Weights of a small transformer language model: 4 heads of 64 (2 for keys and values), no biases in attention or MLP.
Each number is 500 + 25 x the weight over its row's rms, rounded and kept within 0 to 999. Layers, rows and columns count from 0. Numbers have three digits each. The size before them is the row's rms in percent of the matrix's.

# layer 10 MLP down (transposed), 1024x256, rms 0.137, rows 726-931, columns 0-31
098:469549546568498518506494517492493519523519488497516447510473506495486483462541467504470498518522
102:544508474489467486538503498529463547527521465525507480523496458486523494492482487489518482495505
108:500536479495541518467553519509539467477539493492460496499470519463499497554496553495458500477451
092:517572485504492469477495483535504511477527504467460524508508479518499532492501531470499514468507
108:488503506496446477497494489479469505493484512489506456489511531545491516503471475456500504497487
095:515507490489536507524502532461502527514560555477516464476513567528485489475504534497488492513497
111:536511518515540479522510497504525479526527452494481523487495534557490515502514540477515507497504
088:504510483534476510565476473534496514482536497543514478554502478475529521525511500514484496510497
105:499498499534471533516525516552491471474495503538486507465482507471555500483523482501475501515499
097:547461535520475476481480555453514523518510471492520502520476474505452498506530542522510486550483
096:526442503491450519472474555513506439516515517472518466483481531510451518517543472462514455541531
095:535481489493467472485504447465514496519474497506521486499478481450497453474505489522488478503493
084:501506517473498524522512542536463498458477463536514488490543481539472492527508563498505476541502
110:499546474471491534538459487520462489483465493503546529499504505483522541495452517526478487468507
096:541461495469497478445518535474556534522522475502528513508519533507520490486473476497511476508517
099:529535524484475524537516509524485489491513503459540585465503523506489511520495509513471529523501
099:481514488488514521533497527502493554503472446488522553468519530494527524413490478487487558483513
093:524503518507421504468499554475466495500467499457514511454511493530524474478485517510473491466513
097:466468505526475492476522473466505501484526496481491513474429512487463509510486490505520512496526
104:474507497479472487525496475505492493559470492552507495483505543502513490539508529506455489544535
095:502505525498536511483518512516508495486481479526493530475503497517567567507495492508478452471520
094:504497491507509411494510455464545477510454478484467504521464485501516487509489513474505510503508
100:477489496463522512492476516450502481486527443508464465511499540485470517543498542508488499512458
105:492504479549496494522512511490501523579539523496482491483477481523479478517485479471488521506523
098:493479474484542533499518479505509528519526492486496492508516506465510543461508531476531496484469
098:545564500474470479456499503537508510494504434535536493529510536492533493517489535463504487512485
085:470483493489509516536540514543486525496443479464483494532520521509449575513443502491484539481466
082:487523519476497513478489522476460481493472485511499452532504479485553537485504521499512511486544
137:513461479514498508462503504474545463503514507487458529456487499552521498491516515524504471490484
111:488487468568464457518476482466490476479547530501514509465501530499486555492505487480498482528474
087:553520507502541494509478448488524475537488531532495520454502492494472510502522502467533508480512
112:498482486484483536482452481495529521484530535460542500505486491458498530534476463491470496488497
108:451488540521511469521499510511519490511513513511482504471511484530442488538490505470456462509491
098:468483522524497520507493563475488468491460489518464501504502497520509519492465498474463539469501
107:523481520513471536468536506519471481492479500504518467485507493528523486519526487514523559520459
097:525477511502479497492471535499521477501458494492509511506493523462507485516506476500486481500483
105:469444525523507514514487529455514491500514476509522479550510510475501475530533491518528481493497
097:505544503446499492481515476496505487494503465510508504461518429528522507517487509490493489492490
101:472492492484473498518479508502514531508504475538521499545476516491523521458464474512512494479496
099:478498460512477460513487491537489480525512497515488481503508536529506454481528492510470486533471
098:507502516532541493472506528525518489477492473521473456521464505492541494505492521496531521498511
136:520530475478459525536492486490502506505480484504480494508473483498574497498505518444488464489514
102:518482444509524514484533523513511501529502518519453530508501487548519471468528495504526501482504
094:477514496485455505456522494489515467519531514449518507451480513511583464484517497476530514504466
081:499528523517493500478502525489507514470521486504523481499499466456498497464465511484457481522501
107:535544461498452473518527476489516464464466516457436498518497535528502478541512528483491468487512
098:514547520536487475493476506498517483470499527550487511503473504488439510459507528518506439510493
112:501508504506539475471455543508516493519473536527512492524513470500481465518493513494538494487505
090:499524497476487476515467488463481460499518472541452551446557505543498490533485492492482495494501
101:526498494515478526485535559530512533516474522507503497523516525470476465497508499454496526528505
099:463489456524448477435504513415501519464459497516493498478495505480510460502488484453482521494417
112:514498469478458482526561478494518507515532532483508505541507502482490496510511510510517523546443
117:487473503520520475451514515486465470513521480513474497454431506507539488504471494503488506517508
088:487495486484501486489490489553541506545511512533480529495494500479489504506529500475526504538488
103:520537499515490433518469478510483493456466493490482464554485457507474490509484504516509515494474
110:525532509528517540483477527490484449484502488524487515474447487539505561502517499495514461517505
086:556476480507526493477504491510485482505507507511509486440526476465483470525519481464496509498526
114:485466535536496549527517492494510471480544511449488487493465489520507524475523517515546483480481
091:514512558503450482509464494474469484535509478498518480514479501503485498519513530515520502514514
105:498504501510511455535480512525478514496515468467519492493513472476503519516521456446505498547474
116:474505503538502470481533529454498538504497530509480486529534535466492489504515514510498534515520
093:492492494488463491482512520497504526488533519528518513505471501516513460525483503498455523510497
111:490502457543499538504529492489463529472491454491472522483493534499543488444486520511490498529536
094:531514501524514484494512531517488500471513512448554521519514465530463486559507486527498484459481
095:518447472528456462510520495469453483509483487494535502517489440534477508486502498482536503509516
088:517542471505487478506484459492538534522523517499484508511495509541533505515525499510548493484483
097:508531516503501506501566512501494538478518508484518484483501458466535486530479528494508493534520
098:517524500530519530530484488470491496482459501539445513480468483487529468525544481480468512504498
111:533522482503491489481559510510450508505456517502517526478501504478565504518502484463503485463464
102:533490457497467496501524550464474500495448504491525489512490527541477521487511479523492489501494
091:487515489495524459545514487473533545480491528501504526448495483539508477500499468510487446471494
093:508525469490542484500474461468533519515467516498498482513479510526548486474483516520497470500498
111:522493503496455484501527508510484473498497506483523502513498506543526502544464523501551489525476
096:469529538514539517453546517501503488489529502473513463443553545500501549523486531517464510468499
100:488591546483491513473469541442485447469505481502506446469428486551480542523476523517457511467475
087:498529499508501513538488491481534472454562539486512513500502499496554481499498466558495493514487
101:513497455520522490475515472512463499554525501478529514453495493456511542488453511480511499509436
095:506520479488510479492517500512496485511536470531475490499488508526537496516508513537494481454486
089:490522522510511490566503498478544484481475486493496507466506456505502483517464509470511528499480
097:485547527508498443519519509479550510513509474533480531556466474451504502516479488482539566556510
100:489525477470471524482483496501465508581483495473538501492483527554525500490534487472501448485526
093:488492495480509493525462477531514535492519511518518483543455532485527488479519461500477500494493
114:513455478482527458514524578517502471534498480459524468505497489488442533517498487471491487487453
095:540485488489494515501500511473483484476472470513511464497455553496466512465532478472504536469457
098:486538462553477494473500519487520452476492520493512549532494520527545512520475497499549488516480
096:492544500499499534485533509507517452480511508486494504491483529501535495488485451517495489444495
103:489464496463478466541466535530491482530497536479500481500487520503495514492510551526512521517521
106:561489451464548445466563462485421514481571474522526540509519511514490538510501513518466501522512
103:505493501480498526512468520484539475543548542500483493497505497469465478527482501493477502475505
100:516547495490493508453525495526497504463516506488492532504500515491526490505499522543551477540547
101:541505544504462450544485467508493498550467485551505500547518492518509515510492505474493515522509
098:501541479489485514516491542515529484504498449461464454528501507544534444468503527482483478480444
110:516532505499480528538533473515485479497543489513547504472469482490480518538463493488512468515471
087:486515495490513495518540489497513453481490457495509450508517503527479436495478453474528531471467
100:491500500558488515493493500523492503489504509521514516536488479505544492520466476478538517455501
115:499506484579527438527461484513498481515516513501530501518490478508479491501513525455541476538459
103:507525486472519480466475481509496487523520484485482545523507468491540484516452488500545467526553
096:517525518475525480433501449530469479469515525507467452504541544530552471495476505485469481484469
085:487543480470509488510512517507512521532475500490458522501504469504500490534513532467457503533459
114:513525527512527502489504477518478506504522518484497490474509521520471541511493517512503523522546
089:528519553457512498487525498541482521453471518516504505473476494497476496513475515496513517511533
111:519504478481475535530520505508472496535515487489525521428507526489535561492496510514506503536488
092:471510519478469496490462494540523484457504518486544478486472533530502506506490495539494523548548
098:509503489520474464543468505500518525473516522474488481523493528501494522524532535507513507477504
103:522480472530495471560517533501504506509499520540492487549486532489495490487447491515521498565513
093:519472487474507479498494483481513509466471542494507508497513522480503511532520501476527472555513
112:482467510549507516457527509520510485496466515523525509470501437505495466516480469510459506485487
097:493568505461515480486534539537531516545502524514525495514501511463536524494501489447465501505457
105:539488490505519490463517519499447548532527538517472507510519548501514497498470522517479500513476
089:531512469498519496441514516501450551537472518472499526486509500515476504487492524491450520495511
093:497528487529520505513503514515491508542506508500537533488510515531505493527496464495526453501510
095:495513470483537498491513485479459536498511506446487494498509488533438496524474511505516539481509
097:498542441510496489518463491491457482515526527514496521489544515525506527515494484549470491478498
101:492495500516476501508497493527479448503518523477515494493502542487482509484459515484503512512506
100:483508428494485550518492567443536484490539492513518479464491528499445489475495530463532499480495
109:470498487493511491515506481495504503486506525528519524506490503505518538472472502493491511511509
108:519478456518519489482512492481503544553458471466495418486501473479512488531515463518496513507512
096:506519498470486466519452469500540469492471549517504486534535494463512502515477464471482467517517
105:529490539533483508525517528488474475475518470531555458500499544549453509551488505550515527512532
110:535545459504549462489510511490513523518498499502491517504479489526526518535511504524511454507517
099:460524451510471484511483540503469493517505488496514490450519477517504490531531516520493500528499
101:490496495479465493472507518498510494493453498508515477560516471528487497482503513485457492484523
081:488506477512507506515526488452521472508468476468518471527443491493514520489482521457530470485463
095:496513480529438482476531482495487547471499497516477520512434479522535534464463500518506515523463
087:511463492473497541506549532520496458523499516457505481497512512455524500522477505493483538513490
095:505485533463464540489488515484535476508507478476496478483486501537490492516543524501503468519463
097:520548480545525504491509461488504465530500507514481465481488527529519492554499514521510485516511
095:495523524519462489462510501511530508454509490518480513521483480531519510484498484509534473458512
111:489428511482435505513509505509490472479465513503488496464503491514505494498543495542528528526482
097:472533508507525507545527536530523489444507492486521489488503490443517547485480494451513517424510
111:497483441472487480483509458534464493520486492498468507464515543473514501483526532516522501479532
108:482466459521444505521514477476439513478486538498437513511507499485497494487487472502506520488532
095:503463491486511481468474518508495514533493499512461519484506481476459508534522473514507553476469
111:515492508483506523521522518529512497505503485514520507508500497481514507524513507512483478493475
098:541463534487514472495479467503476478505513513467544540505514528535511476476532479457514470495495
105:513517487544530513485525489517436478524540528490471479514489494486512458446538491516488474511466
104:488504481503491530530522511478465545470508495482505500537501519524513478477455473481526496520471
083:476502489460558530508487504514500504468497514479527545527518488498519513479475504487469512453524
101:469489536506476498529528476489473478492514506513492475509480443511471500514472490511528512507488
118:515498497488512495487504484562450465497485524490533483445505477500480495497520544478517484492507
097:467510495513524503510507486518456496476544506565483495499555524482491499513522485500528460492493
085:501498494502497521478508511512473452530498470483528454475508453494474545546503475505492482503488
107:540474517511510512513533526506526513504514574506501525477501505469527527527497493496536526490522
115:528540443495523516521522472467548490553550456521480532532488552518524541519537514473495509520525
107:525502505501493515466505520484537497456530490486488495498542545490502509548515486508488530519532
109:490489515555493544493498474470502504512522509534510495464467513536519509526487503527473473540495
104:487554459486527483476546504525470513550536482476480521473467532484490511496514491495521502521465
114:478510521439506521505491495543514497490503491497513491494509502512497459505532503491477499513510
088:517537490519503519491487513514472523488529537514570502513514510503515516517497484442522554522472
095:499512487506517500499514471526487516490488503493458537496502509449516544494489496498520503504508
090:532481427492527477525510509492504486498535478491518531528495522518531474500501478499490464510500
086:479478505503530513498493475548533480506463498521496475502514530511496554506515493493510517490514
109:493476472482513480494500505494482553468477530496522482533456531496513488520510482492510489484548
105:518534512515531493524529458470476485511482462471468491502499538503473473506458506516488526470454
100:514516525451503510526486502488518517504543499494507482492515525460521470468508435489465517493515
095:490486508487501548472517483517513507528483475532502494432470512498469528544501475483493472512545
096:512481464516481511481513469476515470507477511539493490503493505476489524535523514485479494436496
104:479528482497542486506493477471551511514482492542532487514513487495512536494513488523506497506462
095:471523515499447499530506466490523511511470502548492523487497477484519457526500487445500471479451
105:513484501527530483472518507484483505513432505490540438455509478532538476492472507476485517522484
092:512523534542489477453514530503493510495476520497502476506484487545526461532505490498457478447522
097:514510502494531477519545485535500487554489524519523486509547531494506540480491486523467508518498
096:487523489546492523480497515514493508485476459474527532553474521501481489451527485578479507496513
081:490479522494473522486464490518509484508496480525530446519485492531498519499477453513490477487566
085:516504504459510510535462496483495513517501473480509485523538512463509498495509486471535477504503
106:502482463508483505539471509504515527527528500514485458487460497519493478492498479527509496510433
094:534496507551499498488509499497465494468526506514506502520502489520501524505545488522450477512506
103:530516518538528500465561516467466521535506500468496490477545499515501508536457546471542537532485
097:557444525541537442518506481479456488508478471479502496490506472512533481526509462490489526482543
100:516517496518510491519472477489491480510519499507431528543477525492529479526491529442477507491477
094:515528522498520489492512497508518483481497502496467501484545497494534488483472488511508545474542
107:468520511524510473488514503523534512484510525506506508499503480511517521532481496510507500504491
098:495527509493517502482499494528484534471475474516510515501475529486496487527539479460488497513491
097:460481478526498512484504470496484550503471490518530496497494517534490503512449510487545509479460
088:490480487504521460516523504507565485496501487448488499489495509486505476496478521518457514492470
110:498466489481526474485496501470487469472468510462489522532500485509554486495466509494555474499503
103:522488476479473513445520481471513457498470497485533527529499513509477477502470476499476450540480
102:470489497471525518484519498517520512494510522504502531468468496505473516471500490482501490494514
109:494512489474440490504519475458465459486514526500495488498490525522517517437452506524449444482544
094:516486508488531525530513493514548510530481539510543517467455518469499476459511499481511502464514
099:486504519526487522516490527472426472542502518532526506493490496534509468503536440505531508482474
107:505503498505500493505539495515469522499560530477513503465481519477502516461516510482497455526525
108:506481473478544534504524472547461480494485500524467481492499492498482515524503501452491496511500
082:531457503490421494494443533468530519488479479512483483532516527484491507517556485519479505502476
122:505504494526502456490482485456501514536496510528505438438503461488524527474538480528492482515500
099:474499532544488486527487504480416471574524525497482506539496504499469498488498540528507478491485
097:503494481498480483491529520566512503490536497516541476518457524516478510487555527476501482495516
101:516524508490465495481462500464497514509468491496522503534524488536489494484531598469578490507520
103:476490526527480556495477499508530462468473507510493483470493542452512551493543466513484507504509
107:490526466474486471519488494497465516530497493476501490461496454490503524519483510498502467494506
115:539483486512482534498515515470527538478496460507485499525499478468531520526513448480469525511503
094:462525525514460518476479521491521506491498494479517466504532548490537490453431502521488517492520
088:506503511555509481464554506497482471505523548518497498491536525512485490499516552525523532494514
094:522480523489466488493476513475435487536496521509488495537485481474486530540497518503492449494526
088:497543465534438532521511515537487493545505496476549518468504494502506477460457504459483485497480
109:489523533463483521484476509505508486450498500505489477512493485499527497451493495537482483490520
108:500508488546556480492551509454492514501517530492428494489510514472500504516509524502498505526517
091:494511485440516489476503521507505459511510533436521501485457488479505527515527473490491491447466
115:505473509519483497479492467484497550516554462506478494530518536471506517509501496546528502513504
095:507476465465479507509521527530492493550516515498466536517511530479553462506508512478478457504508
102:506475494525491461497516537537449462515463522460485513522546455494503483561513555495525489524528
108:514499501487496463572463487494525518506487493509498461500488551503514522506486517516547516507467
090:463480476506542499481487497511535495504490480498498550513516541471478498477515524520521528539488
099:532470508520519520479491468495488530464467506506498520510458494512480476523514483511502540491457
090:501479525511529501497486491467491497467536488527454522518477525482477528504494498521474488501490
096:472532516507516526491460444464523533467489511521457489516482515525534488480481502469518538476468
# layer 10 MLP up, 1024x256, rms 0.26, rows 727-931, columns 0-31
096:502463497507514492505503517464468483459516521466514502518490491494441505505493475468516476494527
103:508505538500513525522519503488488542485519487501463536525503463467511521498536527499465518509469
098:508513527541486504487531527500470502500498516529487482513524495516478508479463477552510501504456
101:508463516510459545544490507485486482514501456520538530480489506533505475496484527526455519488521
092:520500518508463465494484468544481469495493425529493520540496441476480479498497519479520489483484
096:484489495498498522493497498535470499461480503516499475505458472423446525500466497509532495466484
095:533502549453500499519515489498486542467514531504492506520499496474532486533516467499467496514473
107:512478478500526490553553510503496473483531503548478519503514535464498499520524496497534503532527
093:457549479457511514515521496474509482510485531518479468481477511477516510486491505524496530539487
094:479445521547515485459519490494511558508472523526521509503508472489515497502491472494526485503502
098:482516522499501525481487540490486482474513513494491496499508488506515524511546531475491518428490
088:513518489546486506501436475523505523480575518442506514554460486479558487502469511487518527489504
101:479516498476477527499492466520508525467427528525524478538482490478493511524499514520498474500519
097:508520508551479514494489467458508490501496509500513483493496514452503489583577514521477493489509
104:468558544507492510495461495533533510539454485521498560472481454453489503516469459533506514516530
096:512483494503524514524471492491493502493506505484494472533512492510466504495483552552498524462455
094:510459516497509497521487467522525491543499507456525497488472485509501485559502486460512506455497
098:514474523501528482509490489474459488495514488521506513509505476452497511479505474470490483508512
102:465476499470516502537469485504528517477495505520488488524493480512539493538532551499481516539494
093:497476543517500490469513448504510516445509535484493467522523461524493495507515540529476558496482
097:497523512533507503524501539518523476506500496475511520465470484508508546498513517469546461490530
100:515483540472488456509535482479495467458483501466480510495521488497515477475462540513530527482454
104:461480478516504549518499499525483496459507517455488495531519515478515521521487466473499497507474
099:471541498499568499549490523510492493489493525514514508510505499514508504520492461437533490469529
099:478481495488488509501504500486507437478504527495455513462476514495467577498492486450482468523504
096:500504495485494476507481500469523464501485487484502546491508448474516446490518494511486444497526
092:517510513499543502484450487520524529503506540519507520469501498527431506517489519514500494526509
128:490496484496516477522463503483548467496500492512498502512525479528502517517544498495506488508498
107:471491527496502499534486499513478482496509549499498454499522518506449497535513485478482493493488
096:533469494507523506480466510471508495519541537468476490514520508510518478480486513515514458513477
107:504501514536497523494468475492490518506504542501551492482477513477495535475558513488513487547497
106:495518503485510487499536531494527515470540462534525525508496508466473482477512514568485506480493
097:502461504447534541444469500527540486480498448505458525503477503494514478496510479462455509514514
109:498472517503462529489472503523460486463488475519531456484504511504509453480553515504488514542472
096:511561499472477501519508466494474517509507468486466513487515491508533465479475538509511525481546
096:462500508501501495480466532461527533490523500504482519493527467512496552540498491477487500497485
096:474462463521499464504480523506528509526527536521537474494532500510435495471479515498506528510535
101:524483525495483479528475483498561507531526489520515480489505552481483516506515485511493503445480
101:449477507465526477557444485516526477506462514503533502499485504533513484483550495445458515504489
102:523468510486511501497497527497472477486517492490527500502525516517481487500492458446480452505573
114:482466486458512546510489496512524467453460563512509563503476523469457513521480531461462533487529
102:510485533505507503492477479447491486525449522544526483532478522485480482428505538472512499464510
102:453488466513525500499498508501490516499439487498500537504502509473507471479494531515463485484501
100:515480508494552501512495499510469460516514489485500527455496504486533483536521503482482516462539
103:464503543499505464494534481488507484494506542525487492502531487476530539513473488499473534518494
103:519488510481520510515478480512455507527494518504547492493485510519508531531516499530506528497473
107:453485500486469488499485510478550482511459488518518485503483470466505488520525467503466450487504
095:492516553470551449469521520500525516522467521491449460479496542492548502483516521448492517528494
104:492467505477510509478523503526499534494514464524500556515483471497459510433452506430461531504475
102:492490500469526486429462452445490523459494483479506513508514478489477472517491465471531487516452
105:491496508488503464564471489510528531471497542501549495509481463520453442511512440526485518508503
095:496513516478503498523482517477498481497478481521526513493538503498511514552513472501492525494542
095:479503482495561485499535468516514482497514439513524454469536512542504516555505501498463478523477
101:461524494493493494508481436484501484522519495552496467481461492522461467489482523506527540493520
097:487512507477499492526510565495550479504483476574501478495485530545541528503522481492507521516510
094:492506508517503524529500477502472508515456542457523484522532539505494485555527524519526522452477
105:493536489483539486468469518517489527494460497551508522466526528468513474505497476481474539500525
094:518500493472520499455477534507504511453517525490499467497522502530500473481436464531494520485482
106:464516502455516466524504484500545503485529461508536499519493478482497514492488482513503433499435
115:487475488496530466505506544516494500506513487534527507482507488506508502506481508496487468511557
100:524529487488492488527474495504544470499497494488512480494513501511479541526521465454458482483500
104:511455536527477488498523474473497518468507502502491474507474465488482542466496536505503449484471
098:500458488518515546518519499471476471536457507528483490481505536504506479526494472535478461483548
102:523482486499507518550519516482454436551512491495483461531501480508519493478477530562484529531510
098:536500507500465476501480487544494478473540477491531510495483485509484452507483509493507523522533
104:533485526488511493493507494500546525472524478539514543542513468472479498513460538486552497503445
102:476494510488500496503519480452508523492502512468496551522498489479457496496487492483513546484538
105:507490511491494500465548480465501507474506497519489568490534482517504528488542509492476487470466
106:500521519548480506578499493537515525503515466518518521436506464498509543532538529529520514463488
095:531508509519458491479528532523519464495504555485508478534493469488499462518524533484547540487532
094:511524460500566522528449500537478516495486496482506502450500503474513523544539512478497522463485
108:506485495496488528489523484519502496496470475526497522509548515534497466479530531514512437489485
103:509521493471433474549474517528492544507506510561514497478490510494487494484529501499516497500477
100:490472466464505476467525482512533494455522528528507542496521472510501521498551466535465475522504
095:509518537470426493479514500469545495543470514488501503472470495487468472518538505496469530481485
098:452484532462508546514514539529546511495546529510481517514471592460495519475514502518523453512495
095:493478518499503486466474484506494548534504529519498479528501518513539460502484525506510518507499
097:508483506529484507485524517503474459493522467540485503501467515526515539506494512480519512494519
094:493486501472472500471503514511521489484521536444532496488514508481506507494478495553487439546486
100:530502502551541492533490505521515515500488492517515520490538494438484532527471480496494499498472
098:493521531515550542483482499482514481528495507524483489522524484428509516492525570516502497482503
104:505500500483472509499478469498512501485520498494526509453521511538481485527478479552492448488444
100:496514524467522453550492461491486487485516462537459517463500496450439485498502492490493531496461
097:533482520508529506546495478503450537524497496460472498471545479501485523493481537488532492511548
100:473502526524478498528482473473516507496438485484537490431546516483470518494517502500521524481483
101:499510519486453497472491479539515477473498504495451515496478511505504478534502559507530527487498
106:500511502494529500520494496461471488515499493547540466567508490513452524543537486502535550504467
110:518502472482505533498518475523492542502472554502506470465534477464452481521519502506501521518521
100:490508491509467489488423481485507527483512495458476465494476501488521500480504438516510473539555
097:502507522493533495536515472475515490493489552484534541499482510494499470494524446492464524486513
096:501457499466488474487493487516487489470483526533516555491488453445448474500485508443482502523503
109:472525507504530517545487484485516477486485513502479532527524474532499516489487501526508503531528
090:497495483500521446528468490485505505502466515520464551532460509451485549539517503454501478508503
105:515520522534477522511500500512459506516502514493500500534511529509488439497445503504505543488505
104:523501504441509514496494515491493467505471533469511459492504526486499515490536532512488505539542
100:517495523503520542493545506518528488534534489514474536544492486465553514441452520547528483528517
101:491484496528455499492503550505541482517476502495519496492482465460472500500517472509451508464511
091:498504507483494517470494493463452509470564543496544484516474508467513514504493494522521476505489
108:521474481494543482524461533530481487527535485523484497525542509478484519460472501505490493486533
081:527478486521524534528487500467454515500536480522522513471495481495489507495491472502476485475552
104:471507478480509495490519489499497522503467508513502520498493492519543463486469498537524503519538
097:508476498512503517497490511495503519508484486486544462540514473476500511515519536489545516503491
096:508495514479463532471517474496488482491524477517518548553511512532497463508477504542480539518550
100:487532476509461494477492495516510460502479500508475537496465494537440503524499495520536503528491
096:500460524526489467470515519510503478526500489484554539483463482528544513523485506485509523486477
111:459477551506500512435500487536481490502491505489509502475530508475545459516499459483462478509474
100:499457509519520466500529510519543516550439495512516484525485501502486496500517509449543490497498
099:484455472508463523518490502495504492465494493509524481477516498508442466478526494497526504521556
074:488522550482550506508465435467479492495497485450523478486498473466477495471557488513465509460462
095:511494480509494488500540529557520504469488481485487474496498501519471450521486510553487464445552
098:518491490514473500459485502494513542511498498554508505544503496528447495547528539542499511510532
097:517500494482503575499467479528521488478477455541511483492527505490488526513440519476456471477500
102:480542495560541515449496456466528532460540477521469549479464489503476473464470484535496499498480
099:477478545500488482496481489458475453475499478493499500508531490494504479517480492505549472555473
105:480456542496487476528515454498538487512535507515520484556494520498493513475504475510525530570558
099:502510496471499466463521535533523483476473491481517465497457493484512562483520479543453540460495
098:492508532527448484505455521470497495488456544518496507524493542482527500529502511480462485510518
103:504496535482504518515508513499507502481501475517519465463515539474454508496478512542515543497503
104:483535526504569475504512488513506489503489488521532500486522503540504487527488469480479500512527
099:485445511506518526491556513509517501511538480489489492522503505496487517557538548509505447499557
095:496516540481470443524488485543484447532508503506470455483489527505501499496476562504475457489516
089:493518514505458515477502497540487458503515535476495536505555463539502500485498489485546499518511
094:460487548464494496523507472477453506467564495457549509485498484530547500506440486503523529476490
099:529494522513506519478495492505522559490499475527504532494479500549460493511527533497497484506507
099:489523487484501509493496486550503482511475494499505554405467468519506504537496517487514517514441
098:496525490490531547491504511503529517517481512488495499499515537481521526491523512528491485521501
101:477504498478492515506535520489485513519504472489497476462518472538482430489536460481472479484516
104:512503498435524510485473480517465496547487475498482533469496508476519513461501488501511495505543
101:534509504485467464550523454488537495498534479500521488487503521478473489483483536510486496538494
109:524498531475513559515534526457550474505535485488498500458513537470498516507528505486475491490505
107:466490478483502481503494466507531506483484493490483497447525468538514504498492497505459508513477
088:488519540451521500470472464524528470481514501554527497487539513444462484486513446518522495517462
106:455460520480518486505503528498497493499505503499492519507505528521541515519516549429520551497495
096:520481496458520532495502459506510471555482480538494517489510507478480496450512472550491497503522
102:450488523484511481477475492487514468515503470471520514536529506495489510523465473466518481511526
102:504521471484498528516507500507470484466509518500499536469524479525500474525513483500524479514471
096:516501514473478471540515503528520472496462532492532471456464473502481476479504500522516513468507
110:440512491516487492528561472477454502464526488510493498514526472495433520545466499526546495497492
108:482505506484492522528477495496467491437467451507518487478508505493461498502489494491507485491549
093:493499510518453518469512516503494485489490492531509501465519510527483481507491509540503509512519
095:478510514482491496481478495516478481502494508500473502460456503492528497512531469461503476476483
109:494498534503516500518501495479509492468477528511524541474504547459495479506527481495496494541513
104:531473521483500490530528496487527503493511494507506494483505496539512537518511498481465534512508
102:468465506457514583487508487501514519497525500470526519540552492491507474568476524500520504515482
107:482506490465511528489474532450505494465503559433526529523530482476476460472481530490513518525552
098:477482541483506464503515459527495517495517540535508471543522460530512513515482484517492472523480
106:443508498483448528460479498541504509510523506523513488476480469528551465501475518512460532489534
095:499485483526529501523531484483499496477472492503506531518484469511537479478494477509471548506506
097:518515512482483490499499529517494472531561497472510463514530492508466474488536488504474475520432
101:527509522501522524506508500532483500494467523467470488524511476470445462454487521485459542518539
097:490506494469514461455516488528475492506513513484481531547493505501472480466490509525502542492493
100:501472516439545530520536455506520560475511508478495510493488496558523491513492480504484505503468
098:489485479466489505488503474440505523511539498509529485500495494529491474485542506512444498512475
094:492476500491468480488528475503523496501515445461490543471486517486488494521523513544504476496496
098:492496501497499511486509485482558457504534475459509499515470484462568545506504509484468502509446
101:515507522492517496448503531471475490506516532495513460493459499523542515525535489519476513519524
104:480496468476482521526511470477539488510530477520518548462475437488502472471502527518506516459484
094:498483515501560533477494498481462497486508536487523489479495486520507487464493499527512466530540
103:513494525477534511480504513466476509482534514488484482540529527518519511473518511494483477512454
095:498508512496536531470466488533451487516458528513470489507557509488539506483477501482524525499481
101:453476481488527487493490510499508491479509514527517488538515456489481432512505473516431528496466
104:524496500488520523470468489512527525541447503482530519479431545513455529499512460561491480503532
089:476491503479485497516519443557505540518513496518469487455499483474510517535504529521499490542519
082:517501472528496510513532490479457467466519538497490459501466475520478499497491501500492525509522
105:479479496498532471538469490478492484485499523471523514534484510513497489497451520495515485519449
098:497482511498513498501514507489547511493448510536486495467476477504469489507479521496453562517494
099:516507523459487496493476533512455521498525518509511487488500480485545531477503497478527507458489
096:503497513499516474483479532513529519510502497530497480506503532530505550472479534501524518502495
104:468482483482530510499493440496477542524454527531502474485417532511522462480482523522550456506503
097:478491514510430514503467558484512474472549506560488463543533483476501510466507549506531539527477
109:486535520539516480502463530514511492503497481486509477483491522514529475514520492492501505479462
095:484520536516494489499499489444502496499528493442481476552539503481455503509517486515480495470472
099:511471528487530485491501505452509534512497524520524474503518483476422472541543527521512540517440
090:469502500504506539523496490532508476508440472449508471553507495520522464468483466499483516505482
102:493497501494520496528501497488487531549428529505509504507530497519501527503467513526525514523541
098:529472492515490494482488475467464472520516516459528484487453524527492488510492556512464533487516
101:490475529469466524575512481521511523469519482488501489498469507474511472474505472474472483529518
103:504513510502511497479513531469501492479530516495512485468517521491488536510523506505520470430489
100:509519498515517476548523495505470515552484503517493526493479504496481483469498537479507483553496
105:484450497520473474466497483481475491530492501528516525520556511559494488533485486430480504548519
100:512528469482518521516465478544514514525458484514480468496575455500518484513511502489494530489480
105:513475524515506507490486493543487460509516536489472508489447483490509531505535525440496476491519
095:477498478527517537477497493487492483495491510470509533498521510559484475470524471529509474492516
114:495515516515466528519492480524490514500520503562497481472507474496470504503525485480462477458497
096:435464513466487492464483493501546501495523545485521485522514508522483529482473485476527488485521
105:520523490524467513487452515515501466513465443500513496541495481486481457506467523476504523494488
096:491516483517467515523486491530481509483518527493480494453507473498510505487474477488468507520545
100:471489528492476493554473528465530499533524545501529466519487532501508510509469462538507545495495
107:515499551480498481536491493543480504538516498505486477492488472484516501513490521489490491519505
110:484478506517502508465513473479509456469549453482526490511476528515559528490513546472525456490493
096:494507497476525491493505467503505500479529465465524491501481478525528477490498519486491487502464
089:530490477479547505543506518506526467474514471478492463489529506478504508483488491488518496513515
100:520519483501481514514452453539539507462517509462485497498469474532499485496499542457473573490512
093:481516528488500485500507478498499468505505439502519478475420500486494512484502500473484549500493
104:491460490472506500513495510500470471482485514504479490550537482565474501490482517532527488498505
104:497492497510505479493479559496484494511493527509500503512516496500481508475556539480514495531493
093:529495510479463526487497442493447499510493571477511511545524502470466477536487489458468494477490
107:481499528509520519458466503497511507488456492491500505541526480518512502492499488486479480482509
101:519435504516502502472540475497467484473523511430518454488503466484481466507510512532518510508488
102:496508535445498497500444538491489495533519555479525499500506524533492502510549523497442551509516
103:495503529467517510532465489487503451537475527471519503468454509511461475504506494498534527528493
095:541485533489490499487510505460486517493506512490486520466493532496536457521489491507460520506486
100:498466497526489450480503475501492474533521515498520499485500516493567498527566458463527469504460
099:504534487452525537493495517444512498513496475471531485539548448514511499487489492490512501465469
099:505488520501521469461531485531474506509471508486500485481536516507476499551489458488494534487492